config = dict(
    n_layer=14,
    n_head=18,
    head_dim=32,
    vocab_size=2048,
    norm='rmsnorm',
    rope_fraction=1.0,
    qk_norm=False,
    init_std_o=0.0306,
    weight_decay=0.0,
    grad_clip=0.5,
    warmup_steps=200,
    decay_fraction=1.0,
    decay_shape='linear',
    batch_tokens=131072,
    seq_len=1024,
)
Each number is 128 + 32 x the weight over its row's rms, rounded and kept within 0 to 255. Layers, rows and columns count from 0. The size above them is the row's rms in percent of the matrix's.

# layer 6 MLP down (transposed), 1024x384, rms 0.0353, rows 855-878, columns 192-287
size [106 100  97 102 103 105 100 100 100 100 101  94 101 100 101  92  99  99 101 107 105 104 103 101]
[[156 142 112 174 133 131 105 121 134 128 122 244 125 140 167 156 121 146 115 115 148 164  87 110  87 143 161 116 189 127 122 192  77 139 125  86 147 174 144 147  43 163 166 159  60 120 155 118 151 176 158 147 163 114 148  97  81 133  98 149 169 104 132  94 144 119 129 122 157 109 189 139 173 147 171 110 144  98 101 159  95 158 129 188 147 151 123 129 144 115 124 150 121 108 174  82]
 [ 93  91 118 156  82 110 152 121 176 139 131 207 166 177 120  90  90 144 132 121  93 196 113  55 157  94 179 137 152 103 106 134  92  97 133 159 155 138 126 118 121 141  92 182 124 129 170  62 135  85 140 143 177  77 110 123  79 118 156 117 137 172  81 145 136 142 122 118  54 114 116 118 131 134 146 132 184 143 176 147 143 158 152  74 129 102  68 119  99 215 177 133 171 141 118  77]
 [144  91 187 146 148 136 119 134  99 130 112 137 104 161 120 114  75 127  87 122 138 126  88 169 138 105 157 114 141  74 127 188 168 148 117 183 118  99 148 143 156 114 117 107 139  77 148 139  99 139 117 144 151 137 177 119 148  65 127 106  69 120 190 112 119  92  89  83 187  92 169 112 118  75 139 115 146 124  88 116  82 119 103 179 125 156 148  96 127  99  73 102 107  99 138 186]
 [157  99 142 127 104 143  74 112 116 114 177 141  99 119 141  82 149 144 177 111  89 151 143 124  73 137  78 157 149  76 122 119 145  92 106  74 142 111 109 155 131 159 104  79 158 117 120  63 113 103 178 161 116 179 122 126 182  92 136 138 122 123  80 142  89  89 137 122 136 114  84 117 131 150  97 134 115  77  78 158 168  98 159 105 188 136 126 149 101 133 133 156 157 153  96 180]
 [107 150 139 108 108  87 134 120 136 117 123 117 105  74 103 190  91 187 103 134 112 139 127 136 102 174 130 170  36 145  59 160  87 175 140  79 108 158 104 109 167 137 148 144 137 129 154 130 123 160 174 148 185 147 126 122 112 131 125 163 125 130 111 130 155  88 116 141 177  99 209  85 155  97 135 129 168 132 102 124 187 136 131 121 144 113 142  96 110 117 172 158  87 127 164 121]
 [124 158 117 148  86 143 147 114  86 136  99 132  97 151  50 178  66 115 144 123 138 179 134  99 146 129 124 104 191  86 161 162 177 114 140 168 144 179 105 142 183 103 164 161 139 201 118 127 161  94 108 127 154 188 111 117 169 136  94 118 103  90 152 115 144 107 122 120 154 176 168  96 146 147 107 158 129  78 163 126 114 129  92 171 170 130 137  64 154 160  95 124 128 159 161 125]
 [133  95 153 125 101  92 132 183 153 144 117 146 171  78 157 146 116 115 168 162 131 105 147  89 160 133 118 104  76 166 113  68 139 106 200 109 148 157 120 166 116 150 112 101 138 151 127  37 132 124 113 194 197  59 140  98 101 213 159 112  79  83 156 140  87 117  78 136 221 100 164  62 113 149 140 136 129 150 148 111 114 108 112 116 162 116 117 152 146 122 153 156  90 126 130 103]
 [133 179 122  94 135 154  83 124 160 128 112 126 119 115  73 133 122 104  97  97 142 154 136 120 119 129 130  78 143  35 112 135  78  99 121 171 122 117  93 143 148 138 147 163  86 140 147 169  88 127 127 129 219  68  74 192 122 142 102 160 140 163 133 120 108 148 121 176 183 109 117 112 113  60 143 168 126 120 184  93 161 195 114 138 169 140 144 125 140 132 167  88  88 135 144 120]
 [126 134 120 128  92 128 126 128 146 146  56  66 113 157 135 111 148 109  73 117  97 199  91 133 111 125 101  59  71 119 157 111 125  31  82 132 132  96  95  92  98 132 148 161 148 116 168 152 146  89  80 185 124 131  70 167 124 182 115  90 139 145 105  80 161 114 129 121  57  89 122 118  69  79 145 156 169  92 182 138 128 146 118  84 104 106 173 119 115 125 106 122 102 151 168  87]
 [147 163 131  96 114 156  98 118 124 162 125  83 158 111 170 158  94 142 108 156  80 118 204 105 132 126 213 149 133  75 121 147 151 102 125 112 109 125  99 122 109 150 119 236 118 181  75 132 151 171  67  98 162 134  95 139  79  58 174 158 116  28 157 166 146 116 123 167  90 187 143 163 186 117 118  89  52 131 104 159 137 149 117  37 166 145 131  86 165  86 104 145 142  77 177 121]
 [ 99 116  80  95 101 125 124 119 198 127 189 144  57 145 255  76  79 119 142  97 108 160 103 177 110 175 152 136  91  68 107 119 124 138 123 152 153 137  92 106 172  98 153 127 145  78 109 137 129 133  83 128 175 106 133 120 127 147 106 152 114 134 121 134  98  99 178 103 169 146 136 117 101 160 140 137 146 107 120  39 121  98 129 117 155 132 126  88 129 143  70 118 162 150  68 135]
 [145  32 169 169 140  91 108 108 102 201 102 119 128 146 116 129 123 187 137 154 109 103 127  95 172 130  99 160 190 163 111 142 127 117  61 152 183 160 158 111 113  92  85 136 168 140 128 144  84 106 145 138 124 178 170  64 108 153 125 101 136 155  51 157 137 173 125 104 143 116 116 136 135 141 138 140 204 164 156 112 165 139 107 146 174 128 127  92 113 126 114  88 121 185 130 131]
 [ 99 190 102 137 122 136 149 111 187 152 117 141  87 176 142 157 119 117 160 142 147 109 130 164 151 104 108 119 140 120 189  83 118 155 135 124 149 141 104 144 165 133 122 178 152 128 130 128 160 151  92  68 159  83 204  85 163  80 172 114 110 113 110 165 120 116  97  93 149 152  83 155 168  94  76 135 171  88 119 122 179 113 186 178 111 106 178  92 110 119 110 140 106 117 111 164]
 [145  84  90  57 167 164 189  82  85 153  66 146  65  78 149  89 179 163 108 148 141 130 113 124 116  82 111 167 161 203 135 186 115  80 167 143 167 161 134 141 174 146 140 155 119  96  61 135 126 146 112 150 144 144 145 131 129 188 166 111 139 101 122  69 210 178 121 151  80 118 110  95 114 157 129 142 129 194 109 115 127 102 155 151 100 174  77 115 133 136 184 169 159 169 142 141]
 [168  92 105  63 202 111 125 125 116 114 130 102 110  76  58 129 138 115 124 157 140 117  83 130 110 134 165  84 154 122  97 103 149  74 123 148 121  88  80 148 185 159 132 157 133  84 103 149 177 124 145 118 133 168  90 140  86  92 165 153 133 138  98  76 200 147 128 136 125 136 157 104 112 117  99 110 107 110 147 129 135 115 142 127 134  98 128 119  91 115 179 111 174 103 149 149]
 [ 82 102 132 133 178 146 150 149 150  91 126 108 166  78 146 172 114 104 143 154  85 176 141 140 126  73 134 125 154 136  79 148  78 121 133 139  81 137 164  43 132 153 134 132  98 142  81 137 110 171 117 159 110 115 117 124  77  85 169 143 125 124 161 126 115 105 121 129 138 103 173  68 137 165 109 151  95 123 121  59  57  95 111 129  88 201 139 116  92  83 157  97 108 113 118 163]
 [114 144 114 163 122  71 178 203 126 106 117 143 126 150 137 120 157 113 136 138 153 112 177  94 125 118 113  95 119 150 158 137 140 143 147 115 161 172 164  92  95 201 148  86 195 129 111 196 114 125  91 121 125 173 128 195 126 127  74 146 191 142  98  98 185 112 131 162 124 103 154 114 173 118 140 174  95 162 148  92 133 122 168 169 159  90  98 132  96  86  33 147 158 191 140 157]
 [168 139 190  98 118 112  89 145  83 164 101 141 110 119 191 155 142 110 162 168 140 157  79 173  69 119 152 111  84 110 115  59  74 139 137 109 167 119 110 109 179 131 109  98 176 126 118 152 115 179 169 118  90 146 128 120 161 183 139  82 121 136 106 145  77 144 157 155 158  94 147 141 147 123 207 155 155 148  97 103  99 122 207  50  88  86 122  65 145 104 106 135 138 162 131 146]
 [138 119 167  47  99 144 120 177  50 139  84 136  96 153 166  79 179 186 114  68 119 174 116 121 118 103 113 116 117 142 125 158 128  84  99 116 133 153 145 152 128 119  98 163 107 149 156 123 110 166 158 132 110 129 163 116 120 178 184 174 151  82 166  86 149 108  90 148 100 115 125 122 121  86  69 147 122 119 120 115 134 117 116 116 230 128 198 121 147 137 114 134 127 163 141 148]
 [104 120 116  84 204 156 116  73  85 145 122 169 119 113 134 147 174 128 107 149  97 193  92  86 130 171 125 156  69 140 159 196 102  99 139  83 109 106 132 136 152 141 103 131 162 106 166 134 155 115 163 149 141 157 140 153 124 108 145 105 153 149 120 115 155 137 165 124  56 157 106 118 180 137 120 123 119 140 113 157 128 142 148 133 162 152 121 134 106 110  33 123 103 148 170  96]
 [115  69 118  85  84  99  66 155 125 135 131 110 177  75 162  95 141 148 165 130 134 121 109 108 142 120 118 118 157 109 110 112 108 103 180 180 169 129  65  96 162 127 146 141 118 151 139  11 106  96 146 139  67 167 164 110 144  78 143 167 112 176  65 166 159 109 100 154 133 144 175 120 134 122  76 146 137 109 135 135 160 137 117 127 122  97 120  95 173 115 143 125 165 157 205 153]
 [121 110 129 140 113 147 124 166 187  82 151 172  88 149  58 188 187 155 175 103 156 122 130 130 158 165 125 181 154 113  99 146 130  99 152 170 116 172 125  76 124  93  83 124 120 159 151 109 106  98 124 159 133 179 118 171  82  32  59 107 117 122 179 107 102 131 180  86 148 133  98 145 142 119 120  97  99 186 122 157  69 158 123 160  96 101  94 102 137 128 104 118 119 173 164  73]
 [131 121  37  85 122 111 133 103  54 175 161 104 178 134 105  78 102  80 176 137 181 178 126  75 109 168 157 175 105 160 149 170 104  89 140 170 117 106 163 161 105 143  94 113 156 161 146 118 125 117  70  80 115 145 164  96 149 105 108 146 153 105 125 121 145 194  89 127 114 173 134 158  88 117 148 134 109 158 175 131 100 152 136  88 199 188 121 114  92 163  90 154 119 136 172 111]
 [170 110 178 128 145  94 176  81 154 107 153  81 168  40 167  65  89 134 143 157 125 155 133 166  95 161  87 194  91 126  72 158  87 125 187 137 107 166 136 119 133 113 114 147  89 106 133 138 111 149 122 131 141 155 122  89 182 187 147 122 150 117 119 121 117 128  65 135 149 133 127 108  82 134  95 105  96 145 130  60  93 116 147  31 110 138 134 140  60  82 190 164 112 124 154 128]]
# layer 6 MLP gate, 1024x384, rms 0.0355, rows 856-879, columns 192-287
size [ 97 105  98 107 110 102 100 107 109  96  88 102  90  91  83 100 104 105 107 100 103 112  97 100]
[[105 141 141 130 115 171 115 104 129 100 140 148 166 150 134 110 101 130 107 149  57 127 146  94 129  97 183 112 165 119  65 105  76 132 129 117 172 118 128 183 178 114 137 137 130 154 124 143 122 139 122 102  67  90 135 113 147 108  98 126 141  70 179 141 122 139  78 132 121 197 153 114 118  98 120 106 152  45 176  88 173 160 132 149 100 176 151 115 119 166 145 142 180 174 180  70]
 [100 151 144  75 172 121 181  80 145 129 112 137 115 153  97 143 159 129  92 123  98 122 159  92  87 117  57 119 165 171 124 181 131 146  64 130 169 148 167 141 140 126 160 116 124 146 174  96 105 138 132  78  89 187 113 181 107 167 117 166 123 136 128 133 139  49 143  49 157 146 110 152 130 235 175 127 172 155 106  82 113  90 122 126 126 105 108  61 110 154 198 112 101  69 131 125]
 [ 62 120 105 176 109 211 165 121 134 147 112 134  31 110 128  85 173 125 130 122 140 104 117 136 126 126  97 159 135 190 123 113 161 102 161  61 104 158 140 140 201 115  97  75 159 134 148  34  91  78  96 127 123 146 167  92 143 145 158 138  98 128 136 177 152 169 145 124 193 168 115 110 157 128 198 156  98  82  77 161 149 190 216 135 102 116  87 169 146 107 143 140 152 135 132  81]
 [153 155 119 173 105  95 150 126 122  97 175 133 172  90 105 137 125 102 163 119 189 122 163 105 150 177 106 106 100 144 113 199  82 100 159  88 180 149 148 141 157  91 165 212 147  96 112 160 160 119 167 147 182 142 125 133  87 130 114 197 115 141 128  78  80 170 151 146  91 181  89 177 100 146 174 157 128 105 179 175 112 187 160 116 112 102 122 109 113 164  49 124  95 115 155  84]
 [136  96  71 176 161 112 121 110 154 107 102 147  89 163 157 134 176 145 157  84 120 221 120 114 175  71 126 182  80 149 109 145  93  66  93  94 178 138 119 151 101 163 120 168 109 181  93  86 133 159 179  94 118 119 199  65 106  85 136 165 122 163 124  86 128  77 153  94 144 148 160 104 114 129 126 148  78 132 135 141 163 148 102 106 137 171 170 143  98  58 128 154  93 126 167 160]
 [ 97 129 128 182 184 142  80  81 114 142 101 175 127 116  88  76 147 180 133 172 138  94 129 134 128 130 113 155  82 153 117 113 125 116  77 152 145 111 111  80 204  98 184 164 174 175 115 180 135 104  86   3 128 150  81 186 115 111 136 169  62 164 105  92 136 117 120 102 157 158 141 136 131 177 143  92 106 150 148 128  98 127 106 136 141 122  78 165 134 126  91 137  94 157 133 129]
 [108 165  73 108 140 129 103 164 195 183 146 137 120  80 149 154 122  95 120 154 138 137  91 107  66 149 136 188  97 136 120  76 141 173 127 152 132 121 132 124 114 142 128 131  91 149  93 133 125 108 191 147 110  97  82 105 125 181 136 141 187  71 140  99  57  96 125 116  75 133 249 163 127  75 160 129  98 130 127  41 155 140 106  97 172 143  44  78 158 141 105 195 103 115 131 112]
 [126 121 118 121 136 122 183  84 170 106 105 165  90 130 119  98 147 155 160 101 134 108 152 135 101 128 167 106 116 144 125 102 166 132  85 140 134 132  81 130 140  72 147 121  55 107  58 161 131  99  83 134 128 120 162 163 110 119 136 156 130  90 131 141 140  61  68 132 115  99 129 126 123 157 147 126  44 117 109  37  64 115 200 173 130 122 128 125 123 134 138 113 166 132  86 152]
 [121 121 118 120 168 186  98 108  95 149 125 144 134  83 121 114 184 179 161  97 142  79 145 141 178 127 122 112 119 109 132  98  85 125 160 126 203  89 147 126 110  39  94  92 139 122 113 135 101 114 111  70 125 150 141 115 138 200 134  92 130 139 122 154  96 172 126 126 106 104  84 176 110 124 127 109 123 159 137  97 143  68 119 145 105 108 141 145 138  87  71 147  67 103  98 204]
 [105 148 116 146 113 179 123 146 163 134 186 125  72 178 133 148  89 137 169 125  82 124 163 118  76 148 120 108 152 107 111 132  75 114  49 126 150 123 118  67 180  92  57 134 126  75 177 174 163 131 177 113 120 119 167 124 106 123 157 133 132 121  84 157 111 125  98 152  93 128 131 146  86  84 120  68 141 162  89 201  90 156 146 113 163 123 146 111 161 148 119 127 138 131 156  95]
 [161 164 141  89 110 109 144 178  92 115 106 153 130 137 128 110 130 154 180 143  62 184 116 146 141 140 190 133 102 151 140 114 131 138 207  71 138 114 118 134 160 126 189 179  98 167 152 159 133 116 132 102 120 109  83 138  15 117  91 145  83  73 157  92  90 109 118 151  91 136 120  83 109 151  73 139  91 163 180 130  94 145 180 134 121 116  62 182 155 184 112  92 168 142 105 117]
 [143  57 161 129 146 117  87  85 141 196 106 142 166  72 160 175 172 117 155 151 142 176  82 125 119  69 114 133  83 112 110 169 132  80 128 150 152  77 113  71 199 153  98 141 157 114 132 124 166 177 144 142 159 130 185 116 162  98  78 118 140 110 115 138  83 165 126 130 122  80 146 150 153  86 155 158 138 124  78  65 128 156 128 172  86 159 140 141  76 134 159 152 153  43 199  94]
 [156 172 111 174 153 151 129  61  72  88 195 196 130 150 104 103 181  98 117 148  92 108 165  98 123 160 156 152 110 118 110 179 149 133 110 164 138 138 105 156 109  86 170 152 172 137  34 179 117 125 126 151 115  67 147 182 141 150 132 152 127 117 100 128 103 182 160 180 122 116  96 163  80  99 132 158 122 170  93 155 112 158 151  94 142 130  93 164 106 137 183  80 155 153  58 173]
 [ 68 112 146 149 128 119 138 132 151 127 165 114  80 164 103 126 139  97 145 170  40 129 174 131 169  62 140 146 141 103 133 151 176 108 103 103 130 131  74 162 140 163  82 111 130 144 156 125 172 107  61  90 155  62 166  84 106  94 135 130 176  96 121 120 126 132 105 125 135 118 173 146 165 137  94 155 158 176  70 131  98 151 124  85  99 155 108  94 126 109 209 153 155 137 187 161]
 [164 127 142  59 152 106  81 172 135 173 166 142 148 117 145 165 116 157 134  87  92 170 164 111 194 103  82 124 103 150 154 151 168 132 146 119 145 122 149 120 169 180 124 138 114 154 111 124  93 130 143 128 123 130  85  95  75 131 112 149  91 105 113 102 112 163  71 130 123 151 114  84  97 120 149 137  85 127  96 145  90 101 173 102  50 138 167 114 157 166 125  70 127 162  82 158]
 [133 135 157 101 109 204  86 140 117 167  81  79 100 152  90 131 134 135 157 131  97 127 160  77 148 104 161 168 112 159 161 143 165 182 124  67  78 158 117 118 124 139 169 106 116 123 108 182 178 119 159 127 166 134 151 141 211 147 164  95 149 150  71 103 132 133  96  89 126 110 142 200 184 138 127 138 118 142 117  88  57  87 152 126 149 131 197 155  78 138 153 233 132 150  95 107]
 [114 154 126 163 107 159 145 136  69 108 104 139 163 172  97 118 144 161  93  76 129  40 144 127  92  99  65 144 133 121 157 121 146 164 143 144 102 165 146 135 127 146 139 166 110 167 127  91 158  67 110 128 148 147 118 170  87 163  91 102 131 150 161 131 138 164  97  66  55  93 107 133 136 143 114  84  72 112  84 157  99 138 135 146 119 105 127 173 118 114  77 117 148 137 131 161]
 [128 143 166 166 127 101  92 114 106 145 141 110 112 149  73 156 107  78 163 139  83 140 202 144 153 121 127 135 125  74  96  84  89 148 154 141 100 150  93  78  72 141  78 112  96 126 156 183 158 102 139 105 136 134 139 116 198  90 157 158 134  96  94 119  96  96 130 110 112 145 197 128 152 190 173  96 139  89 191 120 127 156 137 110 126 160 121  99 129 157 120 157 137 101 116 160]
 [165 138 192 118 109 173 126  73 148 125 177 117  77  93  84 113 142 119  97 109 149 158 149 142 133 115 117 177 127 138 127 137 174 125  62 160 176 153 100 152 100 126  94 130 110 130  94 111  43 125 151 195 118 124 153 156 123 111 156 153 125 184 146 134 117 154 122 110 100  86  94 148 122 132 142 153  98 167 151 143 109 108 154 184 136 173  88 167  95 101  64 146  84 135 168 134]
 [140  98 149 156 115 172 167 124 161 138 146 124 109 179 114 116  96 168 121 176 108 121 158 120 102 178 100  85 125 169 136 153 159 121 168 120  96 113 124 118 171 142  94 113 100  97 120 141 178 102 118 117 149  90 124 162  73 120 181 166 197 174 100 153 141 177 119 122 139 151  79  99 131 151 104 173  67 172 150 120 129 107 107 114 152 130 125 132 130 142  89 181 143 154 135  66]
 [111 146 103 170 138 112 162 150 135  70 139 104 162  75 164 175 158 180 161 121 106 178 114 130 133 124 111 176 136 119 102  90 123 138 193 106 194 174 163  70 179 112 174  62 136 142 105 106 122 117 180  98 100 109 153 114 122 146 101 113 129 123 139 152 102  75 142 175 100  84 117 139 167 137  85 110 134 117 142 103  98 126 118 169  88  92  95 113  78 118  66 117 135 151 185 142]
 [127 137 108 113 130  76 119 153 187 102 138 165 121 140 167 116 180 118 148 132 111 132 110 173 160 145 125 160 123 125 105 111 192  93  79 150 202 107  93 152 126 180 140 161  95 130 118 102  91 123 182 140 176 164 124 209  95  49  82 104 102 153 105 125 162 189 119  98 175 138  92 109  82 138 132 155 201 141 109 132 126 195  98 172  81 132 124 129 185 121 136  91  86 150 100 139]
 [141  79 112 126 144 117 134 119  87 103 132 123 133 136  97 113 172 129 204 175 169  97 147  82  87 172 192 121  99  98 176 132  91 164 126 115 132 133  86 159 174  85 119 192 124 102 129 105  61 123 130 119 151 129 147 148  98 107 139 105 160 185 114 160  86 139 131 165  47 106  98 183 177 128 107 102  75 104 213  47  79  86 162 135 118 108 100 132 133 101 155 138 112 145  92 133]
 [182 111 198 114 191 167 116 171 103 148 191  87 151 145 116 205 181 142  82 156  74 205  90  92  90 171 142 127 110 144 158 111  69 117 142 104 130  84 130 129 127 111 171 114 119 124 172 138 104 114 125 111 129 115 179 128 177 140  86 111 141 116 154 166 175  91 147  95 145  87  99 102 139 158 152 132 115 146 154  77 135  79 154 107  87 180 117 178 108 135 142 169 136 145  58 143]]
# layer 6 MLP up, 1024x384, rms 0.0351, rows 856-879, columns 192-287
size [103 106  97 107 104  99 109 102 105  96  89 100  98  95  84 100  98  97 104 101  95 115  91  97]
[[113 167 102 143 192 103 141 104 146 162 154 102  85 160 136 143 123  99 177 143  97  77 129 128 106 123 108  59 140 127  81 151 140 120 184  85 177 140  76 197 191  80 196 118 170 145 142 144 140  70 139 169 153  92 120 120 151 141 138 119 103 145 207 134 136 143 111  86 168 115 127 166 114  96 111 115 124  92 160 110 113 106 137 108 125 128 110  90 127 103 144 204 148 144 144 128]
 [123  85 145 155 101 178 139 220 126 137 124 168 136 128  94  91 153 147  98 174 164 151  62 127 199 124 159 209 147 131 140 172 162  82 130 104 107  74 164 113 138  73  57  67  99 123 155 107 150 163 165 137 136 142 134 180 179 134 140  62 111 148 124 123 127 185 126 189 146 146 110 114 102  79 115 149 118  87 145 118 156 189  96 170 154 128 129 125 148 136 132 125 113 185 180  97]
 [131 135 136  78 133  83  79 173 122 130 140 171 119 148 103  85 190 166 119 118 114 138  69  96 122 142 123 132 129 105 122 104  91 112  77 117 132 101 132 148 137  95 132  73 156 134  99 116  87  99 121 171 143  68 122 163 182 148  93 197  79 117 168 123  51 138 130  94 109 106 144 118 122 161 194 165 139 185 167  72 149 139 135 156 119  67  88 164 145 187 131 166 142 101 137 151]
 [141 179 157 107 145 173 183 116  81  99  87 157 143 134 105 124  89 106 130 126 164 144 200 164 107 181 101 136 109 131  69 133  80 123 179 125 134 160 156  76 166 130 176 119 123  60 149 118  96 160 153 115 114 168 141  98 128 156 141  93 184 146 111 135 130 112 134 144 117  70 200 132 124 159 167 140 144  86 136 193 103 152 172  66  92 115 128 127 134  87 109 104 146 103 105  75]
 [147 110  79 169 111 129 128 173 133  99 106  97 137 174  70 143 114 111 131  98 105 158 113  59 106 173 109 128 153  59  63 153  89 131 127 114 103 163 105  79 129 157 138 137  95 140  71 102 146 130 148 154 135 114  89  98 116 139 138 129 104 172  70 106 161  68 147 132  92 167 134 149 124 180  82 153  62 107 129 168 102 132 106  68 137 193 113 141 130 126 130 130 130 180  90 116]
 [163  87 117 101  96  68 137 126 146 124 129 166 111 107 130 174 129 150 179 171 115 137 133 137 143  87 173 150 113 106  70 129 135 140 174 104  93 115 122 132 110 117 109  81 162 133 119 105 128 125 101 109 129 180 123 152 130  95 109 128 143 178 190 142 123 139  65 123  92  99  82 147 120  99 130 149 119 140 116 166 181  79  87 113 131  97 123 112 177 121  29 112 181 127 113  83]
 [168 169 136 169 189 163 154 115 121 105 136 113 127 164 138 163 129 158 103 100 121 136 131 161  97 150  84 155 147 108  60 138  82 184  99 138 106 156 113 120 131 165 156  76 113 181 130  88 106 184  76 114 103  70 123 105 101 125 162 138 121 164 142 115 127 118  81 156 161 162  43 141 166 140 182 136 143 100  82 100 162 100 112 155 119 117 114 144 136 137 149 135 173 156 133  68]
 [127 120 138  64 100 110  92 167  87 199  68 106 174 145 118 131 118 132 122  55 133 109 111 104  98 125  80 104  94 117 127 111 143  89 158 127 149 102 136 127 171 178 138 153 163 129 147  85 134 134 139 165  68 121 132 168 128 155  88 134 134 125 129 108 154  84 107 158  82  75 180 114  80 147 147 137 137 177 119 106 160 107 135 121 134  97  90  71 144 110 180  78 136  84  95 133]
 [175 144 131 145 143 101 133 147 126 147 174  88 166 124  81 153  89 129 142 140 169 161 176 116 140 156 124 135 148 155 170 100 113 143  73  98 135 138  72 171 195 154 105 153 147  98 130 167  80 165 147 138 116  63 126 143 144  85 118 172 150 149  87 116 155 133  80 149 144 109 137 155 156 151 117 170 162 166 111 132  67 182 117  54 108 212 101 173 102 137 187  84 170 118 204 123]
 [143 140  93 142 129  61 143 130 118 136 114 144 131 163 126 148 132  89 111  92 108 117 118  95 125 163 129 152 100 128 134 102 188 176 186 118  77 153 109 166 102  84 166 119 111 169 109  83  99 143  86  97 165 103  95 124  82 128 124 143  87 140 135  62 144 107 163  63 167 155 134  85 129 142 122 126 115  69 138  96 113 156 133 127 110 128 107  62 145 144 141 125  97 115  80 131]
 [107  71  97  77 106 101 160 152  77 133 112 148 123 136 107  73 140  88 145 213  46 138 178  92 163 138 151 164 120 113 150 139 153 118 162 168 173 157 143 130 120 146  91 112 199 176 181 119  74  82 111 122  35 125 130 108 127 117 132 143 183 171  74  67 145 133 106 210 153  77 115  83 179  60 137 158 159 179 137 151 145  99 141 146 134 120 134 143  89 147 141 144 132 189 188 136]
 [144 166 165 137  89 134 141 105 218 165 147  95 146 142 180  63 127 110 167 134 153 153 119 127 100 123 136 130  86  90 150 137 160 109  91 159  95 112 161 132 117 159 137  97 109  70 134 149 166 103 137 154 176 132 171 122 126 193 127 101  86 140 158  88  84 154 114 109 154 130 104 147 139 134 100 152  60 173 118 182 115 107 139 157 148  97 143 123 120 100  71 190 103 110 100 191]
 [150 142  79 118  77 134 173 126 139 129  27 148  70  86 140 168 113 169 140 158 150 144 182 160 158  94  61 150 119 132 149 167 102  99  73  83 136 147  80  57 168 100 128 147 127 155 147  78 100 134 173 150  74 178 141 123  90 131 131 100 139 140 150 100 138 100 138 120 136 144 184 134 182 132  41 141 116 100 158 133  93 120 118 178  78 108 119 118 139 175 123 128 106  74 153  90]
 [103  65 138 118 117  90 123 104 100 178  98 113  82 116  83  60 140 140 135 120 174 202 117  79 203  72 124 116 157 101 161 130 193 108 133 160 119  99  72  69 110 150 133 135  88 100 171 163 107 132  86 123  99 148 165 112 122 137 143 169 164 105 114 203 110 144 150 113 147 123 160  73 114 139  81 113 135 113 146 131 123 129 131 131  60 147 164 130 130 114 141 148  76  93 129 192]
 [157 166  85 137 146  66 169 112 132 115 179 118 103 138 102 163 113 148  87  72  85 137  70  95 133 102 119 110 156 153 147 124  82 139 109  71 126 138 129 166  74 145 138 158 162  71 109 136 140 103 133 108 127 122 177 164 123 164 161 155 151 149 165 178 114  94 167  81 115 179 168 117  97 126 105 136 109 191 162 123 118 121 103 103 169 149  51 130 124 115 178  77 116 135 158 120]
 [159 150  90 140 168   9  79 157 129 153 201 139 156 101 132 136 143  88 131 170 147  84 141 128  71 119 128 130 144  82 137 206 109 121  78 172  83 120 145 157 153 110 117  95 129 120  69  42 110 145 129 130 199  75 152 144 114 140 128 179 126 123 180 210 116  92 168 124 163 133 156  68 131 100  79 175  97  98 121 119 157 132 139 129 112 105 114  76  40  89 136  78 131 146 177 138]
 [151 168 118 101  73 110 192 111 138 176 106 137 146 141  87  82  92  92 174 138 129 122 118 126 119 135  60 127  72 144  91 106 139 136 127  86 161 144 112 147 155 147 108 119 138 166 144 161 104 171 147 134 162 110  86 186 152 165 168 114 106 156 157 151 167 120 147  86 141 186 175  77 131 140 110  72 145 137 148 109 188 144 198 143 165  79 121 111 151 100 161  97 179 112 160  44]
 [ 99 128 159  58  42 170 178 160 155  92 113 145 119 159  64 103 110 152 150 122 157 149  52  85 120 150 124 106 139 181 129 124 162  85 121  86 138 189 174 114  87 129 167 119 126 172 168  95  45 157 137 186 130  82 165 123 118 169 161 125 130 167 166  99 173 100  62 122  87 127  76 149  99 142 152 144  99 140 116 123 124 159 184 133 159 116 137 122 149 141 116 121  76 125 179 109]
 [114  95 122 132 130 166 128  99 176 118 114 164  59 181 126 189 112 113  75 126 162 124 160 121 120 101 162  80 183 133 115 131 155 128  79 126 158 121 141 160 188 108 103 143  86 111 124 141 193  86 168 101 154  97 138 136 141  80 153 104  84 160 184 161 129 143 117 188 153 101 116 175 102 150 132  98  99 122 128 126  98 107  78 134 206 177 106 129  82 105 124  97 167 173 190 155]
 [160 138 132 142 133  80 133 147  77 133 141  97  81  92 134 124 153  87 151 113 171 154 160 217 184 123  66 144 106 140 136 146 115 141 133 186 131 161 139 102 111 134 137  94  90 164 102  84 175 153 123 171 101 155 114  90 153  87 150 136  79 110 123 142 112  73  71 146 163 210 125 121 125  99 168 132 161  48 128 116 145 162 129 104 162 200 121 114 162 116 131  93 126 115 128 157]
 [141 127  91 158 148 156 153  96 144 147  92 135 107 138 144 134 154  91 178 102 175 175 172 146 126 211 147 127 137 142 179 133 140 151 194 150 113 152 164  47 140  96 161  92  98 147 130 101 145  64 143 121 129 118  79 161 128 115  99 143  99 111  99 106  91 154 185 109  91 143 124 159 176 188 156 156 139 124 131 143  59 155 150 148 127  98 179 137 144 154  98 135 160 165 152 122]
 [ 83 118 146  93 130 178 166 177  70 203  93  64 104  91 161 122  95 113 116 145 147 133 206 127 102 130 121  95 140 123 181  90  65 111 115 100  96 151 144 129 161 104  97 145 112 118 143 174 189 117 119  94  92  84 123  82 164 179 220  98 146 147  84  91  67 154 139 133  68 170 112 111 135 108 134 146 121 141 106 141 106  93 208 175 160 177 148  97  98 133 129 138 140 106 165 163]
 [122  61 120 177 116 130  63  90 155  29 141 188 128 164 116 121 180 117 188 167 131  84 120 118 141 113 127  89 119 153 140 117  93 134 108 134 139 125 182 113 112 122 132 191 104 104 127 142 122 104 114 126 150 143 105 140 123 118  80 109 139 165  86 127 116 115 159 175 106  95 108 137 151 155 145 121  61 126 127 126 123 133 126 107 129 131  69 100  82 133 161 104 113 137 135 139]
 [ 95  70  84  85 107  97 164 132  85 107 140  95 106 155  81 143 152 168 146 185 119 116  88  88 171 140 129 160 151 102 125 183 155 164 166 136 118 154 178 184 117 153  91 143 122 105 101 150 136  92 153 140 124  70 158 183 116 180 124  92 122 143 154 128 178 159 132 148 152 145 116  92 127 137 114 148  48 155 159  93 167 109 113 107 170 131 117 102 128 112 150 179 103 128 133 169]]